From a checkpoint of a small transformer trained on Wikipedia.
Architecture: LayerNorm before each block, rotary positions, biases, untied embeddings, attention and MLP in parallel.
Training: a variant of SOAP for these matrices, 2660 steps.
Each number is 128 + 32 x the weight over its row's rms, rounded and kept within 0 to 255. Layers, rows and columns count from 0. The size above them is the row's rms in percent of the matrix's.

# layer 6 MLP up, 768x192, rms 0.119, rows 744-767, columns 64-127
size [ 95  97 103  98  98 107 100 100  99  92  99 104  95 105  96 105  99 104 102 104  99  97  93 101]
[[138 132 139  94 164  95  70 151 138 131 118 111 111 115 133 124 108 113 156 145 178 133  47 155  95 152 150 111 150  91 102 171 116 153 155 135 140 144  93 165 159 137 177 140  79 158 120 135  68 105 109  72  94 121 148 147 122 112 122 105 115 113 119 138]
 [ 72 168  54 130 126  98  68 158 119 152 191 125 142  90 180 160 129 115  84 170 132 150 127 137 106 161 141 123 159 107 200 137 149 102 122  77 198  37  96 121 129 135 160 107 151 136  94 123 172 147 111 110 139  95 125 161 116 124 157 170  89  99 129  97]
 [136 141 115  90 114 146 130 175  54  48 145 211 152  89 159 151 123  99 202  99 110 123 117 151 211 131 155 124 137  95  77 134 163  45 115 134 117 136 207 122 131 139  87 134 125 136  95 155 105 143 143 124 100 169 115 165 132 143 113 120 111 108  84 151]
 [125  37 113 127 176 169 101 101  96 186 139 119 115 111 128 124 117 142 114 176 114 137  96 142  95 101 117 129 102  75 110 148 118 140 194 114  96 156 110 139 122 118 105 128 151 164  79 142  73 122 127 140 163 114 110 176 136 132 174 118 140 112 149 110]
 [194 163 110 102 105 106 105 138 182 161 161 121 190 166  83 109 115 125  71 133 123 121 101 122  84 143 141 145  87 154 107 125 169  94 112  85  99 142  95 133  52 125 136  91 112 131 133  98 124 153  86 126 138 104 147 130 120  96 168  93 125 103 138 105]
 [188 141 102 104 146 159 123 187  99 138 149 161 124 116 186 156 101 176 116 110 142 190 120 150 117 112 144 135 118 151 166 164 114 181 139 127 139  91 153 153 180 155  62  84 158 157  86  47 192 113 169  90 114 169 119 107  84  98 139 133  81 178 105 111]
 [135 152 142 132 168 112 135 121 104  88 168  79 109  73 122  70 130 105 177 172  70 127 169 178 119 152 172 139  68 127 172  95 167 164  95 106 146 133 104 141 171 166 114 121 145 156  91 141 119 150 111  98 126 160 184 128 167 118  95  99 102 146 178 141]
 [144 135  65 104  89 162 163 104  67  98 120 174 141 204 109 139 159 113 192 138  99 140 151 147  98 138 120 150 154 108 107 102 128 139 111 128 132 163 121 167 107 119  71 112 133  97 173 110  82 146  73 134 183  92 163 108 168  65 130 143 162 123 113 119]
 [164 126 147 136  84 156  72 126 184 147 119 135 178 106 138 114 151 101 156  82 177 109 129 170  78 207  85 168 165 116 142 118 151 128 108 197  46 110 134 125 158  88 128 176 138 110  63 143  60 100 163  41 106 165 116 112 143 188 130 130 107 106 160 109]
 [ 97 135 133  80 109 144 122 119 100 174  83  94  89 157 129 114 155 146 149  97 174 146 112 125 135 126  86 158 142 158 140 135 161  96 122 129 149 175 136  58 156  86 144 106  82 174 127 136 190  92 155 134  95 100 137 123 181 117  93 156 147 105 104 159]
 [121 157 173 137 149 130 183 115  85 151 137  97 144 145 163 150 134 148 114 186 113 146 127 162 126 123 102 118 153  55 199 136  93 134  96 168 101 150 205 137 139 139  91 179 174 173 101  43  68 104 117 114 122  85  56  93 140 153  96 131 115 110 135 144]
 [138 101 159 131  69 202  68 165  84  74 116 151 141 123 159 144 106  97 116 135 128 125 124 123 159 107 103  82 109 153 142  66 164 137 109 157  81 146  59  92 109 115 141 145 116  78 122 122 166  69 122  90 166 127 158 117  68 123 142 153 167 101 128 158]
 [ 81 110  80 100 160 183  98 107 162 142 186  83 193 172 152 186 122 142 174  75 168 162  99 117 184 201 143 135  64 184  74 114 117  92 104 102 109 170 104 160 148  95 134 109 183 145  81 134 135 125  55 101 108 178 132  86  94 135 122 143 137 162 161 160]
 [137 124 167 148 110 126 162  91 172 167 112 110  41 132 146  93 184  99 210  88 105 129  46 129 129  63 127 123 117  95 110 129 146 100 116  85 165 120 147  85 134 125 177 129 118  92 212 102 140 159  94 159 148  99 126 135 131 146 116 143 123 135 160  82]
 [182 160 137 153 155  76 172 104  50 170 135  94 142 144 127  84 131 144 137 155 113 119 116 187 101 150 121 165  72 131  65 155 150 101 104 140 104 200 115 121 180 147 107 161 163  25 146 167 228 142 136  99  99  90 140 153 103 120 165 139 108 109 132 137]
 [150 129 141  88 141 117 109 103 155 122  80  59 138  63 167 152 148 102 153 123 125 105 144 148 136 148 122 132  89 100 146 125 113 123 124 196 137 139 123 204 126 161 136  80 166 127 133 111 136 116  71 197 103 193 102 123 176  82 115 119 116 143  94 124]
 [ 76 144  89 225 119 154 116 136 141  86 132 121  55 110  63 122 116 144  67 160  85 130 113 136 130 145 114 128 133 126 152 143  95 109 118  66  84 146 134 112  86 119 167 150 133  82 182 183 111  99 120 158 150 160 148 135 128 128  98 156 147 122 129 117]
 [162 151 150  81  79 130 133  99 134 145 119 116 150 102 119 126 164 115  98  79 160 120 164 179 142 154 149 107 134 130 161  84 155  95 168 149 154 135 168 160 125 155 124 141 141  78 134 190 161 152 149 148 126 153  96 174  88 141 174  75 130 129  68 119]
 [147 114 203  61 126 132 109 113 108 123 139 130 183 107 171  88 189  66 177 177 131 158 224 104 159 165  75 100 152 138 105 129 153  90 104 112 145 112 147 148 117 152 202 125 148 160 137 142 209 127 101 146 194  93 149 126 115 108 110 130 165 159 106 104]
 [155 141 163 100 171  91 109 144  57 121 127 128  71  38 103  88 100  55 132 134 105 101  96  87  91 132 141 154 101 112 128 102 140 176 135  80 153 176 149 136 140  79 109  66 115 114 164 127 165 155 131  99 154  92 176 136 118 149 103 119 142 179 124 122]
 [100 122 126  87  41 156 105 150 133 110 120  80 179 141 117 147  97 105 126  97 115 140 142 133 138 122 124 213  73  89 140 131 116  81 123  80 146 154 104 128  83 143  73 131 157 120  94 145  89 171 118 173 104 197  79 136 175 182 123 147 160 136 187 143]
 [128 153 165 122 130  95 112 119 125 166  60 116 103 120 172 132 123 146 135 192 160 111 110 189 122 193  95  96 152 113 100 104 111  98 167 192 151 103 110 129 178  69  76 148 138  99 175 160 125 157 136 144 122 135 120 130 122 134  63 171  65 152  86 126]
 [142 168 127 134 114 164 116 133 164 163 210 142 191 111  78 173 142 111 123 105 183 147 178 173 155 118 143 160 138 136 173 148 128 144 159 152 124 104 120 127 162  88 160  94 127  98 133 170  99 142 159 100  77 156  85 102 129 128 113 124 135 106 105 108]
 [ 97 122 119 132 112 100 115 105 107 129 187 104 140 144 161 131  96 179  92 101 122 130 126 183 177 192 129 173 121  88 145  88 127 163 162  99 167 121 134 112  73 116 155 102 132  65 164 128 163  83 166 106 129 155 127 128 107 123 160 116  80 141 136 153]]